config.toml
n_layer = 12
d_model = 320
n_head = 10
n_kv_head = 2
head_dim = 32
d_mlp = 832
vocab_size = 9535
activation = "swiglu"
norm = "layernorm"
norm_place = "pre"
norm_eps = 1e-06
positions = "rope"
rope_base = 10000.0
rope_fraction = 1.0
qk_norm = false
attn_scale = 0.177
bias = "none"
tie_embeddings = false
parallel_block = false
init = "normal"
init_std_qkv = 0.0213
init_std_o = 0.00435
init_std_up = 0.0213
init_std_down = 0.00435
optimizer = "adam_variant"
lr = 0.00105
beta1 = 0.9
weight_decay = 0.3
lr_head = 0.00842
grad_clip = 2.0
warmup_steps = 337
schedule = "wsd"
decay_fraction = 0.899
decay_shape = "linear"
final_lr_fraction = 0.0
batch_tokens = 131072
seq_len = 1024
doc_mask = true
train_tokens = 853200000
steps = 6510
dataset = "wikipedia_en"
Each number is 128 + 24 x the weight over its row's rms, rounded and kept within 0 to 255. Layers, rows and columns count from 0. Numbers have three digits each. The size before them is the row's rms in percent of the matrix's.

# layer 9 attention query, 320x320, rms 0.0512, rows 165-191,197-223,229-255,260-287,292-319, columns 160-191
073:128117126118124128104137111157155147111156112071166128103154141151110132118175158119122086101117
074:140140117135151120133109152113119102161105104171103127151127097099125123126103087118134159148141
078:106117143108104124145135120138143152116137147086156145118127150153151146105131196120114085125117
074:105145122130116124137129108132140173098147134113137130112111154143129123134183195108122104134104
066:104089122109124135105125084126127107167104128159144133145144100123109169113173134131128135123185
094:161114139091135146169155160193120115136101107140108141156129124070117153117146121109100076135130
076:118096092117092146137085118134098127141175138145152106126134080147140142140163113134127155105124
082:105144118166120088125149117178131114142105104103135159141137128098143079107128146121083085150110
079:152130103151145103084107122122146077172168100119174128093143125112096158153111144104141169127125
112:158147139126135126113153155192131106141123081119131092090100161122091122148133134124126152128113
101:161138124147120104092139172176109101134098128112120145146112144105144092168122100150113143109153
061:119131105106106046110148107085168141112140095129136141118141140086159108119111112158153140098128
093:117162089139136144120128132118072081160145134164102100143141126169091170153145141094104151138141
088:124120138119144065095143121117132189090109086097174113110139142129170121144145137132099127081106
074:154129147098122166133121138098137075123100155132107146161103122101096128130068090121141141148148
073:117141115127114102114133120126147172111143118082155133098148134148104114110160163133097110085100
067:120141139122121123109149135121124124144119101078154139108178143127149102115149139144093106100102
065:111104126129134116164126124138112126094127143180098132162085129113129162154116111118137150174140
069:094114125109132138123163137141106113160109123091160136165191118121159138128086122127093115100161
072:130163141115132124092151105125108124167125151079143135096137103122129120125158168121119106074071
068:120152156120155124115100088117128132171113141140150128077140081116099111136175154149086140112116
079:109139126093165107162152109156173141124128095157116108119148114113120135148136139083081081103140
086:141167169134129113125170100161127159125155089121150094084138085104103105149152112096067094096124
100:193130131177174119115185186155131106128121109114076119125101133120119113102098093135135111142116
113:075176117117187154154106116144153160092087131120151100146122150104120114112119188094112120134106
102:108132111089154124144106097124122145144125110125144152138106129124160066116148114131099061071135
081:141121130096095097108127136114074138141150095166098165135142110099154135142136127157103067116118
067:086139111127125125103117089135161136118156134081162102127114173153100132166186156125127131128086
073:165106141127151120145116170119125115103092111163078140121128115105166122104097099109149141141176
091:098106146115161117104154095152150135151157129100131140122124175116103153139194198134111098134107
098:117149139145110120151133110127096125121158134126145134153098151169128121134155136163128126089089
118:161108109133084132136113143125105088144132151109104151167091125121171123121098101167159118125161
106:137096112090112154159133134086120100148132148159110134131140103118130118122156126142124158132120
092:146118134136086165097071117102159136155130192144153116133148093165135179146146196132111176114160
083:165126147102125118140119110155146086143087107106130122123147154150139095114099117155084089160131
083:148146099187119119101084124147131065178136109117137149131120133128107139147159158101132143152143
084:141131132128137154131136135171159063157114101111159108112095156100088115153098137105128138137115
080:168143149122148083130174171188135133085100108118111111134102158117139095148149100122096145101117
046:085139126089132105136175130110137138128088112145146086153081145093114105144110108141131113122071
069:126145079154144122158115147142100095138148131136120113094131100190126114120146152084094148142148
064:122156142119098106097131113130158170094123100112146099130118134102133125161125142136136146090126
061:144123152117136146153134134110116078129129133171071159132164110121137148116101086141150100138150
070:106136116124111132098138107162137157165146125086169133110130126133069138145163194138127137117108
076:137127142112098153107140133130153144155105127069133156107171146118119128101158128163134132118111
077:097132122170161087164127131132113109082139123156107132122076142127160105146121110094115127142175
092:097114136124139139113166143137103127112135157094115137148143125123126147111128138128131109137113
106:133181118110106123101120134105100114148146134095160123142123131129111102164116105143147126086085
092:159162103117119130115136120165152097129098121135171111158136137119142104121101102130137110132112
095:132135160099117143157134142202147142142117108125111108131133126115116126145077126143135088103108
084:134145148150090107121151138145136184096128115115154135091187081100136088112164107101085108103171
096:130142112156137195106165182133129119153112120134101130128136132143139109107096107135140072152097
087:086170152113154136128124134154123188069095131100120098138111119143128105089118155095089151128129
090:146134142163172090133150149138110169128113082137132154127113135100124089112129093129118126031093
074:133160135075130074076136133127094159103160113118096142172110089105154158154142126115128117138119
053:142114117193122121126149140165157063149133147113128151150164149123083149079120119125126163126105
050:112151143082099121126108133110094178118106103158156104107111075123186109162138117127111101140171
063:100121139183143145150148116150114084118161142082115139138137146131101146119141143143154124145062
093:125189110137115131117130114117115106140146147095145130126122148142136102164111125142148120100098
117:157111086130094147133122152120143110131114127117128121171140131132148114121098094143139102136169
121:135106129099115131151146146157133114160154116178106121141135115084114127127121135127123106135104
125:115103147109086134113123127094155148123099177149115120091165090144117175139138148141112145090136
147:169115147126098145133101125146156088134073116087143120152132140149143108099123124165100061130126
129:122151106143114119115085146179098095180129165103149120120089106120119143138122162112122137140125
130:149128111094129163134119151174151077139102113121172106134075129095132134175102121122131137114144
130:161129146134151090129189151181172118100104131111111124122125145149143095146148107123133155088118
050:120060131122153138114095133112146100145128182132088102105151149129138138124112150167106158131109
046:125093139075155097102082128131159150096082134089125149110155155147158152121144155144136123095104
045:130123133157137141127161124115125115131114131129104142122122141161097143093094108124131154157156
041:099171132111150163144100118108099190178147123111123091139083113126184138135134156143139104102119
044:132115118138137091129172157128119078121131121167132174149173132140111132110122116085122107173151
050:145102130120142101161181142112053097106127095155108155154163098140121132125121113117117096176155
049:117155141110138138132082139107147159120110147146133108090083120132137131180124128164125130082095
063:157100097141111172127146153127091092152145117094118124149186125159114127109106086154132137139119
059:117144106111135152087119121157130122173127116079114130142201138116120106135099120140126101172132
098:138170144113135121112121113141167141132092126138198092079149101149118090153132168107131121093114
115:128162177149125114152125124186148155126122102138135093114108130091122128148102140137100107122145
119:145148163149107110137153131149138151121118106105124123092147095082089083142139074092093133110110
128:127138104175139172107167179114124138118112111126086151145153132120128126105143096141145084164112
133:086162141124164144126122137161154182075092118118117099144127152131109120095120182103107141134136
125:158126138170158082143128132107120161131146102122139184111079157103141061133156122123125099048095
142:173117151096121119093157143124098159115144091104080134148139122120159168149114100137150109144162
067:106134135149116107143103124144150178108098087139150084182131111169143153164126126129109132159142
057:129136120090143114118146155127114129126124111121177110124142144106141119109113148097140147152123
077:118118127156127133148111130176130092128124137158090163155099099115124170122140113136113089148133
075:122093146139125109114118168145167144162123138137152140117139145113154103122161156144114089150124
107:155163118123129105147147113092085157119135108110142107132135146138134104156138160125154162089105
089:139102133107099141105082145149143122176136150155146130127124129130140151111116129162126109129170
091:138091145083120118115156147138127124137137137157077090119165132137155170142111155145132146154106
109:121125104095075125143108154121139137133137139165121107133132104149095154167079124144105148114165
084:165150183135126126136123123115144122119066095111133116126110138135149110116136158114131121130120
097:135133129137138129075068106118103100169141123122167150102147070155142151137161142115134121145147
098:110091127107131137117126123135161107159121123106166105124120134101119116166111120133158116120132
103:119136152169180090104182100161219126090097124111136090115126174139157101114162150104142169135085
061:116183126148127113109099137155155165126136086156168109070142139088092112155109133131114138116131
052:062124156125142122098146169088096136100130132100113135127098138154105133141153162153123127133113
056:117100132126121152097095105138152117116138101123149105152130095109137142095111075113171112120148
065:123153125166110144122124118153128130140123133153119139104129137141160165122170140155107128109100
064:147139139127120135090143152124123149135132175133117138114106097141104114122111130095079116114156
062:163134152110116133100157166111139140125130122114132206092105146091122111114123111094107151119137
072:123126107157136133198117131140128116103124110109099116172138127169154150155131147155150103157138
087:110088139148106156136135165145150085117124183152125157111128112115133138062119115086129085165153
090:115154127078132134092160088077091136138133136112151116112114152108094089153115129130116150115085
076:158136111139127105066126121117161087115136126140163126130181110164164121155107082122115109118132
103:113102156132167147171115155173159148157115116116099126109140144116138158094124132129152115121145
091:099148113132163135160109146157127176128119146092111141089148103101116129121145110083076146110139
095:132143101135109176141169181148129135137111135106126127139173145110127114085095095158143080118128
098:066165149153142185151119134165185134118109155126123113120120158112106118077135162117102107135159
108:153147128129158120134138152130100145124114102103128140146130148071122100142113095131126175045085
104:176132110093130127047098119087088127106154129128108149156098119142152163184103142140126141152130
063:137108094147146082096140112135080125132130137148144135157104111096099116171109135108107160139136
065:132132127132095154105101109143131166144157148093144112130101143126121145172131168138117114138063
067:125133119143141108172120147117147113100094078180119134118148116134164118080107107106134155116182
072:138132140135135137137126110133144130148180157089115134149095170124118119168151149167113117146082
068:112160128099132126099144096129122126146182136083148121117122138127119115151177163115137112132081
103:145075128137116119127136128078154108095103135156143140144186103161161095092120119116131127118189
134:143111130111113130171152141169127115164130101173122117140139128109134102112104144138098124125121
138:134116144121094130134132149116158142127104183151127129128167073131112148132120150130102126097146
160:158131165118116169124093115150150098139090147095148101138142150151130135103113128159092064128136
139:106149125151124129097088128179106094162125181111154113111086116146121137143148169094122137156134
150:137119119095152147125123144170135085122101123120154101145066136105146126180117127121137125141140
147:156116151122165079124193131166150121086130105116119110126120164157132102148144118127146152124101
060:122186155120108079156157119131112182141128069126145161120090128070142099106127077183126137103135
066:117129084175158132144117136146113112160132170130087139127138110120098131152090131120099128145157
068:132158145128101138109097105137165149136113104112156095119141105085141145129145139122157117091086
056:137107094102125104136159141092100099095122103145102130119126144125109095093133093078111099128198
063:152134146141115159069130121133144158166135162108155106112127123121094169164140147178135117115074
059:129142145111071162106121141123146186141122110116144146112147136116147143092141139160145092132106
057:128109103149159080159143113140103082072116129133109130148076121128131127111132094088112138140155
060:131090157153138131140136135157144139126104117117097128133124176149148134131112149159130113144144
083:129160149079129148057139105130118162141139148095153103110145120136109111169154157130140122121049
090:136148132114142115092148107116155114128119121157173124090161110168135115108138151100151136116131
109:098133177111142140145099120174127176140118143128128092115103118134139121152107148138112120100131
130:113143148154111073140141126142141154105123110101139142109138096103093095135165094081078124113113
150:132155117156142169127169189120130144119095113154079129124167150116129117100120102134148080154111
147:087148143129143143129121139146155177079117115135120121139148136100118117100133165124090147128152
154:162134138157159091134136134106122178138132103121141185114104159108138075119144104133139139038094
148:169148143065133115092123115108113183106137098111105137150131110104164135155115126114149129126158
# layer 9 attention key, 64x320, rms 0.0448, rows 36-63, columns 160-191
064:175126098144125116130114129141112109107134158130127138148131122131129154110121140151139088166148
079:100180135132141128123135101143127144092133095158176119142173090135098116135117134111156158107133
078:159105094096109123157087180115122104178148164133054121143113151104139150122129121137116099147119
082:135148144163099160111166091146136107112123132118188130124152094135093111154146110110120135112115
079:126119145149119145114149105154175152108101102096214097144121098114087112158141148125105140107118
090:116108138094170126134138177075129137124108125121046157135091154118130197156107101123129159133130
084:099126109100106139143111150101129107134119142127102104152163127120108171186141123092102126130097
127:160078107102132076125149127101119122110139097122136153180123127154090170138085145134094131113144
117:119096138091120139136107133131124121100118121146143154154127149120168102064110157170141132143124
126:096127112135150134104112144109130113121102129096170151117131141165174138130173117108146111166175
129:121123092097150143129103125138107124169109121096146085134130145143138067186117115137123090164124
129:112102103181183107127163121144186108150143108102146105145126156087124110103139120133140123193094
047:135180135097105127119145128117150161140161158120135148066134150111145086119100098124094131143141
058:097147093114146130089149116147109120146125119142084173129140133151225169117095102130097139120097
059:137090140136121093183106126121159113116094172166178113105123149132150085128140099186130134136186
062:139091135124137154098138120131138137131118142114059144145128121121172140123114120076090121142097
067:106152143145144129116140122158135159066123116125190122124154117132107084119112122111142136120136
054:083129148128141116087154105106142146116147112102119138128140139129110133126123104100110161129090
062:148114101150110135130086145143123110133094151122093145160138110147155108133104144173126100135153
083:130157168147157093102152143131103136136108114102116108115130125126112135093146125118134188098108
098:114159143133094134133150075132125115104157150147178108114135148150128125104156142133115121131119
107:142109086167146147121135156088165130111156114142092114191105139128131098120082097147125131152139
130:101128142119152118099129113132174151117118097112174121103118138098108139186110148108147147094083
128:137156103123148132121119114129130119127105157088117137133109101102081137109087125170126133117139
125:114155082137102162151124125113134169099139136133156123140152134151137137111172108084101083171143
134:103116123126171135141117133125146097089112109140145143114103174118101135125112152129105108144141
130:136111135123152131168110121084146142097139106090138134172124136104153092172144123163147154083109
128:149156108133172131081143126111116123064126104181105132122143144126144128200132128124129138118113
# layer 9 attention value, 64x320, rms 0.0396, rows 32-63, columns 160-191
100:129136100103126108147125125099126104107118142135129158113145128118136116182126124145108144127118
096:147119122109133095101132141122102123119163121167139079138124138113161113110103142123136114138131
095:148180123136137098128151123164093130129121133136098179097106103126135133145116136111123139122106
089:111152133137111126150131139111134157106145139124112120116119110133133137125158120150103115117116
097:117149110160122127142097170172090156126060073165123118124123138064132125166122145142100152135130
099:144106112125137151101138109156144181104105131136121132112146073102096118166121128147130133117077
094:128101109114100163160116116097106093161131133113140157146129138073124107148140145175129136117125
098:137104128112088108156116117171110152174102103151121132115167094149152120117132147116126111126125
099:118169125147106133110110125165132160103091102116121155137137073149119131099163156136148152122118
097:149155121160134129121075124093128085150091141152147108129144106114139120158130124154081120129168
091:112127160124140128179123124115185139111173113135136124150134065146137113117088101107159166133115
083:128116131106116117162154122104142068158137118133126137090121117168128142121117157183121137126108
095:113149132162132156112133140132111116192142090136100129113127100099110152101124108103090141132133
097:122152108147128130096180134097126187125140163142127166134131099089141108142114093151195114125171
102:130133131147165122152120130144127159120115132163118121109115147141160100137102115107148108137120
096:139149128133148130145163148109145159145099079135143131115104119081128185131128176159141122122139
096:132111152153138119153124138155153140107162113147115134133154170131133114108095127081072169119131
090:150123151151152120127114130151156158132135072135138122173136140122086128117100105125129101136142
096:104123144130127104122119123146131124138134145096124098157093090103145158130154083143142106123086
091:088149172140112107117112137137119151121127115118113149146150112152124113098140115131169112124143
089:138142107127143129127073147151123163174131106121114078098127125179101132139093129106148106120136
098:126126117108177143147173140117108109119117079140145111127158151117119171138132117121118137120164
097:111133113136135135145148127180126188151104142121163118123124120104097109150102131112154085124162
099:115133155179111125126166129130129102149143162095122138106129178134134149133103070164145116127111
092:108110103143136105130146128100133126101110141119132165102131109132115114133142137143140136124100
089:124141164120133133120118091122134164131140149201136118138154100122115131125140111157139131142120
100:145169114126119143157142115078104126139164165145131114138137110183136115125120101062120162134115
098:138132158083122141149145121166126065108132147108100134109173124143111128137104101102108088130129
093:138120114086143144121110127153110132140103111131143087127144150125091113161171145106118155140133
097:135094142142132145133122140163103156142153184135130154145126185120111120103161130095093110137103
099:091127122115130119145176116098155078177125115145117118134170121117131133088140142163135151134113
101:115133128104120121104120128129139169117135057100122110138147122081121159137171123144134112139103
# layer 9 attention output (transposed), 320x320, rms 0.0412, rows 160-319, columns 160-191
117:091126103156128170103070117132130119101100103093127148132116142113157149141130103106117125147136
116:148141107152107053178135124156147137158152103075095138160086167175141070101071145145104108143133
121:144139141088120106112108173154180125143115132143159137107134108097063139107117119090145096120161
106:187101124119157126092118139138125107110137133148117102113138127137121156159124112141113134143074
120:110136078086131103085136100106144078103132160091137130109173105118112127174108151145105116123079
118:097104169111147135117173133092113109164165117148171105113112126114129161144188112134114120137096
104:129146133176148114116129165103106120169150123126132105140151154132167134140097145124119098136107
111:133118110122138105095129141141134138118155138097130081098123133131145133119116112153122167145147
121:162090149086170139129117124126125139131122147150171140111139179107106146100102166097108110124124
115:118130141082122120109114159170085140092175144116071116100134168135113172154155130126123119141163
105:142122093057118127116105080133096085106156101117048136138092098111129171079132094169112135125190
091:122123131142129130110127158127094157088116121121079138141136094192135133111147112118105127142167
111:119101092100128130098073086141106149106121152132111148104135119093142085119099114168135121130180
110:115129142140154088101145118118118109128153127134121144127147132176108152123094150129107108098133
122:111121083115129105160121158115137154125161132158108138125149135120107105127174167107128118113128
106:144132151153147119105126149127100115112125176120153101090110104126144147145147107166168057148137
112:110107155074096090170106132165108108113170113094122137096094143122147121129087111105114088130124
097:149131145135105184094113132131152120113105136109126093135170192109124129155147148116128130127181
109:145115155142195137109180108137123115107115145106126121137150082154152155120126119109148112132150
104:117131106111107162106158121165115135148143138131100103112161134133125141113126111176086130174162
101:141150138148172125127140131128151149140127120095142129130123156113111136136144131114153157141119
118:123148128100116176129123142151094130091142162113095146169124121123106151131112181088115139145121
114:114142164136117094101141133073164139125131117101125153122117115135073057136148112089107143128104
108:163172106147117158143130137159132166124148119157123160114086133139126167174177088153147125138108
105:113121146144148147107135120081131118147125116142123111127127143133100122156170105139103146085098
095:116065171103127170153130128143129151152110117126137079167110148124122120102129118118111174132098
108:150155107089130115147136160152144145123102122168129126123099112117057128141109138105118131147122
117:116151086128149129132163149124097122056099098118129145116141105105123157093131125160116145132119
110:094153100188111133093106117115091126138132153153134128145136137110160106134105125170158096108155
121:132126168127099096133143152117120137095121149130174106114122079132119088119122108138160132133136
118:132132108131147138106127138099119124151183143134116087162133141139112132137138126122172103100085
111:133131119141119158117182139156123101096105187100151102144154119118155168147123149147130110122149
089:110154107153149185111097144133118128120103116119112142118131135102199133105102109101122070155133
092:128125102177132042179122124132139111149122130077092119132095146152133086084092110138122084148138
085:137119126107107096102132129099148098135110149105156139083103088125088129123098117094154105098165
085:117093118125162105126141130106099104103131133149131139136139125123094156149121101096090133129066
093:101127048101130118100158130124143093094116164067121125088173092126106110119102150136100108125109
086:120097174149145147130175135103102132138160109157181093127101154137097178133160128122141144102136
088:117135161137128111129137155090128103145134146120108078139160141138162124109110123120116128110097
088:118129123102123145075128122141156154134154160130101073106091159127127106135125094136127131156152
091:188084164088171108123111151144123134102137104139181115092129187113118143116118151108130095119137
095:106100151076121161102139126171109161109154128113118118140136188139104181129141130117113140080128
079:165163119068116168098105126082133109155148096144053124145110131101150139112130084163100108144173
075:145126080129117095135112144150141141109109138124106172128124124155117128153161086117112098129191
083:115095121074137123103109146151113154108118158156179126118142155102147063125126108169134134127137
085:092112148131173111125159130106094100123104119182109143123157134156084146137103155139090093121162
093:122133100119152103121147137136131153133140134155123121136131146104135096158141188110140112080116
083:117127138124150150122123154144120112135161139140128090129142101108123142126089107133191060162134
086:131128143089120115139100129082115081167168132115142107093090134131133107127101080138122095137115
075:133122131138123166112124118108146125155123139104082139145146179140138143121171159167109137108135
083:146130147153130156115135109141173126118106138138137127094161105159146152114129147085151111123152
081:130135108157127191105145124174153127080126135146088110118133135128118153141099128163120154144178
077:119115126165148123125156149106177128154083118116135131109108130147131089116184158125111157116158
086:103111113119170167126124157112084133076143160112067120160105111135109136122156149100117134107101
090:125146147139141071119117151106124108138142134084116110122119092152067054152148081128118140145142
086:139131107118106173143119137180163167115130102177123183105113106129141132127161091150141127164102
085:104118109085149155115147129104145153153147124153126144102115120113104155146183095112114141107124
076:114096143115099161124129130146140154143148108131103126102131139112106169091123131132159180129134
091:162152100113148125154087138118143134110104093138133114162104096120094124152096122112132104115126
085:122157099169177139141141127155120125092145090123130165143127085097129162104147108148120114118128
086:108148105172151147136109143154114101136125150128123123155119129143135133144110141152123129126127
089:110133173139066083158157146143173120105134117125171107151135062143139116121127119111124104148141
089:183120115120174107122113120173122138139176135127130103158110143119095154162114096097191109105100
087:177118127151122162077168115179118103103154138090120132146170114135156139161118156138156123131150
096:086140107149145171107094118138134130108116117120109128118129119107184134113092111097113097158133
092:137142119162118045190131124148140134144118129092113128140098130161127091073070133136122089157149
087:138124137134127105112114122106159114136091159103158116113129110136082119097099118091128104126173
082:141088138127145136096138141106136139123132110143139092118130130150099184144133125083096142140076
095:097144056094119109093168137112139109100106148093154140100174068102101124138125152153106113129099
100:109117185141153148155168139089104122147175133145181092117104149135089175120169112123109136119140
096:116146145171135117126124151101109116141142144119117087160171112136181149121095128134123105128093
094:130140121112125152089132122157172141123142188110088090105105160151153095143114099143119145146166
094:178070149090180108152118145143112117099141122171168109093126205124123134110110165112129102132135
096:121117142092110167113135160150098155097150127108112123143147184132107167123131137123122129096128
083:157138131075096180109110099088122101142155097127072134144099106114109156100135090140117118143158
076:118136109124117110123146145134123144134106147130082152143148136156128150117159087086114111161184
085:114083106076106140084102139156111173116137133161178130096127111091162055126128092171125136114152
090:079098147132161115136140124115102105119120136161120131121166132168116131141099144124107118113147
099:133140097109170099147139146147134158128146130153109142126120149102109090145140182128136103097125
094:132122157138134150103123169128120129123146136109134094114128102109131152147124117111192078155123
091:135117145100126127143092118106109088133194129118130124088101121120160118133095103139139092136136
078:119128147134119204087123129105150154156116142109107095110152168154128122132180180144120146118140
086:150119155153148141126142122149146124132123149133139121122166111137128146112105127090170104136155
088:145144106132110165099159137177135133085124128168086113128124132136134139158107118160124146140181
077:132115137167128139085140123117155159157091123077150099100126134153098110124174170130133185124152
093:121124132118154169130119155123089143097153145112075121151121112134113117133149163117115136131096
100:121132160142137068111122139092128102140163147079136115105129132150059046152148093119132139162130
099:142116113123076163143116130171145159122145114166147174116114108131135112154161090129173128143096
088:107106134080145152127144095083137141152129126165107143113088129108128143156189091149108129094112
076:098087181090104157144151116148130133160119110149101126091092163123115158104153156129139188147117
097:162171104118147125144099119110122116118117133147125117128092104121090133150088138127090117118101
095:115162091155172135131132142143104101093133096126122144143141072106106154100139125134109112130134
090:087136124190135156117130132136108100128129145142137120159125154146149148153092129156122132119122
091:108125153105065105152144149144161136118124142100165103155140061122131114122121106111154116123132
097:163135125118172096116138106132117132151167136136159092151100155129100145159102116101201103102087
088:159118139152121161101173125190100081100138150083127134140153127155161160145111167131137117144156
075:150124133102130123114132147141089132158135120146148108086127187113173104111141120111117103133146
078:091136095164154130132151139114149156115114135125110130110109097121122113097129116143125082123150
078:179118154144091131142113071094138142145115152116129109100091123117129123129149147106141132100141
072:113142115143145139136129153093077126105118161131145086144131100135129089101117148141107169158114
081:127149110126125121128109162133109157103109122095079111091145113149156151103077139060132123123112
078:125102113151146135125135089112150135133125154155110081174131144135123140090144167131094124064156
071:144154144081152162130135138126168148073108170123098088124147083128149124109119119099149114112143
073:136156103142121115147134118085154151114145156177167135140129115137119106120138118106126106119138
075:115106119145126100109144129142124095118144146077085136101116180136115173130184138115146114131156
081:162134161121145107110114148145128161102140128134173141114144106101152099139092136119123153092129
077:122164131086102133095133129116099172144100132111135104128177150142186143118138135123103125160118
077:082095117142126143149169107156160115125125132147121095167152184108068136090161153099112086094158
084:094124118079157130129128180123123136104143144145167104133176131126176097122117078139131127104128
071:104121137092124154097140150177107120108098132171162108137170115142089109106097123088117099114101
070:175102169148130123123132092148100145157108095133147166117126103089107145140145183140149120100132
079:102117129061152115157129169157101137146133110115133087109145107150157100123131104116129129151085
078:171200126119138128094090117080153166139132139149172130144045081144150122146114103162147113140138
086:089130120138156164132111118160130117127110142124111147103126123141146152108146161127078114102138
087:139143115132153114147138186105143085123147081143107177087157118152109154128101098090153106126120
070:113140109133130133190125125122146195103102135114124103123126155140099122160144097123150101112148
084:126122146106162134093124151134169134099127119126175154138112075097145092114134084099094083093118
076:113124081102134098147139163113130111116153115163104161143121137124107128156131088135113112119119
070:164138104128104176099134133172100107185124122105119096127134132153131117120128156103118157154127
083:113172139091146138112137145156133145063129102127159135141163110115153135110069120128108138141091
082:134128088132117099137122100117146143181126152135100161156089156107151123165146144136139155142164
091:126129126168145125133134109151144128140116134113139141100105172114107170135145167141146143161130
080:114074107150117139141120114140147121135125111114114134139114144126095139109137167131127127091132
073:141146141139170136111156116123108141121152132110168113113102140120134118133133155134124130115163
076:177155114160141112105113069097136101155140097098185171131133152144136119127144123136124110087163
077:146140132093102092130154134161145136086104129151152130124123102151127116114065120118065118135162
079:118136071121138127135132088150158118147113112130107108099110146132098137107130151149152121102157
087:143120135159165184109136056091137136114117171129124141111111151106124136110138171130163153120152
090:121158136146111189088069127135119142100137121144119120119122152089186124126097096120134093152136
092:135152087154140054187157139138155149142121095099081131127080170184146104077108152154128098135110
090:126101139085108091113138120121172109128091156119150104093142112133122151114119091083148120133163
086:136126122141144148134137119079105124107102160134111093111130116154123186139133110108093135153070
095:135127061092103100121134135132123110109113159085108126087180100144109165103110160107094105110099
092:126124161148171118157152129102118139164147127178154106129069162135121156119185119092117139100114
088:113203167134099140121098137090116102135094192122103101137180101116163118089120135128142112114095
089:117142118116129135082135140134151158126140156118162102143119178132112083148105096147124121127151
094:167086142099150110113104131141142112096134143105149112088114177127139125090105122089127096144159
093:100103155121110149127135134153089142118155142146135119112183142117089156125144162136115110093120
092:142135122083097145125097105087105090152130115098081135143162136104131151077144100155096112164170
079:103116124131120115131141155145145108109104111114101157122158148132127101136157083133113115141177
092:094111127110130133089105135105082158144119139164179132109133146065162045117117081149158127096176
093:103104124133154121084161112124090114155118132160116103143145123155089124134129161164086091120154
094:138136084110142095150132135124132128127147108157123155097147133077137109134143174100139122107128
089:141099128123119117121136153137067131154143151120131080114130157129119122140122130143151080134150
091:116118136089165126120117137100128105138182112128131134105069135137154105142100108126139103103143
085:123159106136130193143128133117134124158131122116117131123157173172159151133177140117061124113144
085:141133163153127149124140139118134098142115123139147154134156094120137165070114114107180088128147
093:125124065132096131127158149172127149104124118149092135113135166122104179170118108153128161120140
086:100119131158186135103141146124167144150087138108154129111115119101104126123166138130133144126157
095:125121106132160154149121146111095135110146172117080145146118112157117143134114157114119137130099
091:118142144166135110115126127103145105160168147093114109133106125160047055144136110108101148158125
096:125143098148115157139117142172168166129152102150130166120133122124139114163149067136142112169098
089:128092159102154167099117122090148121129151151145111116152095137110147113155151098157115137110122
086:125118140112150114127171134143163163124101116135137059138105149141124153123142164134138173144120
091:151170099115148116142116145113161136098104103141137116147106131115095123141101114133129106100105
094:114159100147171123141149146141127140094113108119133145144122076114125164117143139141108140123136
088:130183122167158148107096130123130076138132156118147117153101136159131143170126148128132104133144
086:122106149112057099125160144120143141111124131135155100146139058128123115118097130122128096144118
092:151145092143178098112154116140148157129137129123143066133120133094121138134131123097190083110084
092:138143155162145134088167107173133086082122182099154106153152131162166149117133151112152136144147
# layer 9 MLP gate, 832x320, rms 0.0427, rows 0-17, columns 160-191
105:143158145104144169140110105093096174117076136156123153131124132076079109162127086116115133124156
102:134108093169141124129130125153123129150106154125119140107138133101138096146172129110129164146138
093:153128142133090132113131132124140134180099151129154121124144116151153156148172172111128076097082
099:166155160114163134123170133095098115121107119091099089101124177071128089139170123123129146112115
099:111151156131148139170114111140064133074132172169124106071139111127136136156123124110117126139135
093:116116144125164125090167139131140071105143117094156115157110106163085157155151099159135135161134
097:186185107085162159173153143163106146124116155136163119121155093185125138135145102096122162110102
091:094114155108121099115110112140088141132149135140104142129117088135107109132136091098159140116133
102:137112143105143138137105105134161148100115152122126160077152104140111118136118100100140074135155
086:108106085103142091116107120107158131143149098116122147124123135147141170107156164182135149115146
098:139100123139122116130159137131151143143169097112126146141134144111116119113083149146137131108139
099:117144118112114105159117119101133087092126129123155076125159109080119102119101124085132105100132
097:090154124121110126121162137128108103107129128136116121109112108135128111158127101137114106136125
093:130160096124123150125104122151167137204113136151156127105116154147165115133103134102140146153126
096:112107136116108098119157114121138104112151073090125139146088144151121097118111094121099103123147
092:106166140092101123147093117122118139158117104128196130143145091155132154125107137140107143125133
103:092153094101165101116134115140125104145110076164136157175123126163126101148113119083097137133137
101:111126097151118187147126138112105114088132143148103115121072071157158089111131107126101160159146
# layer 9 MLP up, 832x320, rms 0.0414, rows 0-17, columns 160-191
098:167089145114158120141171136159148137153150077142141078100135145156126127095152127104125154148091
099:143103142126124114123128154109115124151144119158156150100086117099160130158135151152104145144105
096:131106146144142122126127133161128131147111123151162151097142093143144122122116141076103152122109
097:112085161103133132101114143177114150126143065123123148161106171104158145132070085118143124131089
097:130151145169107163146107144114138117096112117135144116131157130094148098123143100119148165116137
092:146127147126163084145122123174148110119120103134117154134130140116155148117125142155141088150152
102:131133114179093120149082136107139151100139129110122125142130134106142112094103101131122124123132
103:178186121158137113156136122129136098071066128116149166118105127130160154142125158148094144126129
102:113130143159099127093101140092115109158151139090125106159121142105078157152146081120121090104143
090:145155142153100187147106093102115173118129127121131135147114124133159129120097154126151130127126
107:113141153109156138135126107132134134176120115094130111128160113141130107130123157096106121128111
108:127152112143092118125170128149145116132118117144186123115143118087122110160155152130176120105129
099:145117131118161104116115103105104099151133158132149128133115135151109128130132120131155158128107
105:093114094170101107094124125174088133119166103137135086082117123152114117093125158136071119130121
100:158095161111127129126142139155145124101150112120136114122150117115160128135123086161102076109155
093:134110103088143090172140134127138165108141093121115149122147156168134169104120125115109140103130
098:088103100129125080150142115141138132145105126124150141170161099140096155151159140131132149120160
103:137147151157149113104103101142163097147075083116133101108158139125092105143099148121114097166156
# layer 9 MLP down (transposed), 832x320, rms 0.0387, rows 0-17, columns 160-191
097:132118130117113137148123130162119115112134101100082129082099129081160126133168137095145100126112
099:131134126060160140145114101104112127110092136137131131138090138174128119145167143121154142184119
096:099129113117124123124127149093121125106152153109139164128187149183160177153155111101068130164116
102:141122082126139149131122162098141130112176175146121124146117136184127132121131153107177126090130
099:122106153147136144080117127120088173118104133127126084128114128133117161114160155152122114148138
098:082151086130066157163062145103107121158133136132139134115179146105120100119127080107082131167134
094:120135159167127094157103136156106137097109126127137122124103076140133103129138121106142146158116
097:150116108091112106173154134155112117157086104118151177133118119123142135152108144106124164151114
100:126170133129129120136108137133112147115135131130133153083104160061148100140103147104122151147091
094:140092195102137103080158157203148148117162125145121091127121136115133148126149105108127060136121
106:148106125142102185133163155137150118129132148168124131122130109093078123128110107089125116093101
102:147160153159125099152089122099120145116147124165174128132154128129131155130104108141122111113101
102:140142132097091142152120165115111153082133131109149142095161125097129168120134129116123142049128
097:129145123112091118136104137145155134168120182128180181106124134147107109131122175104108137199136
097:149123121131161165122117137139133112118068138120114107179187117128102161143107103128149146185145
097:144135146131126096142105128118139110142122152122128123155142123138149141143127124148090120197162
100:187136124106053140106134146148145157160117115070100125116114147123133117164108162099159144071122
098:150151117078139145084102095146124114137139092113126101114102121097153126145155171103132141162122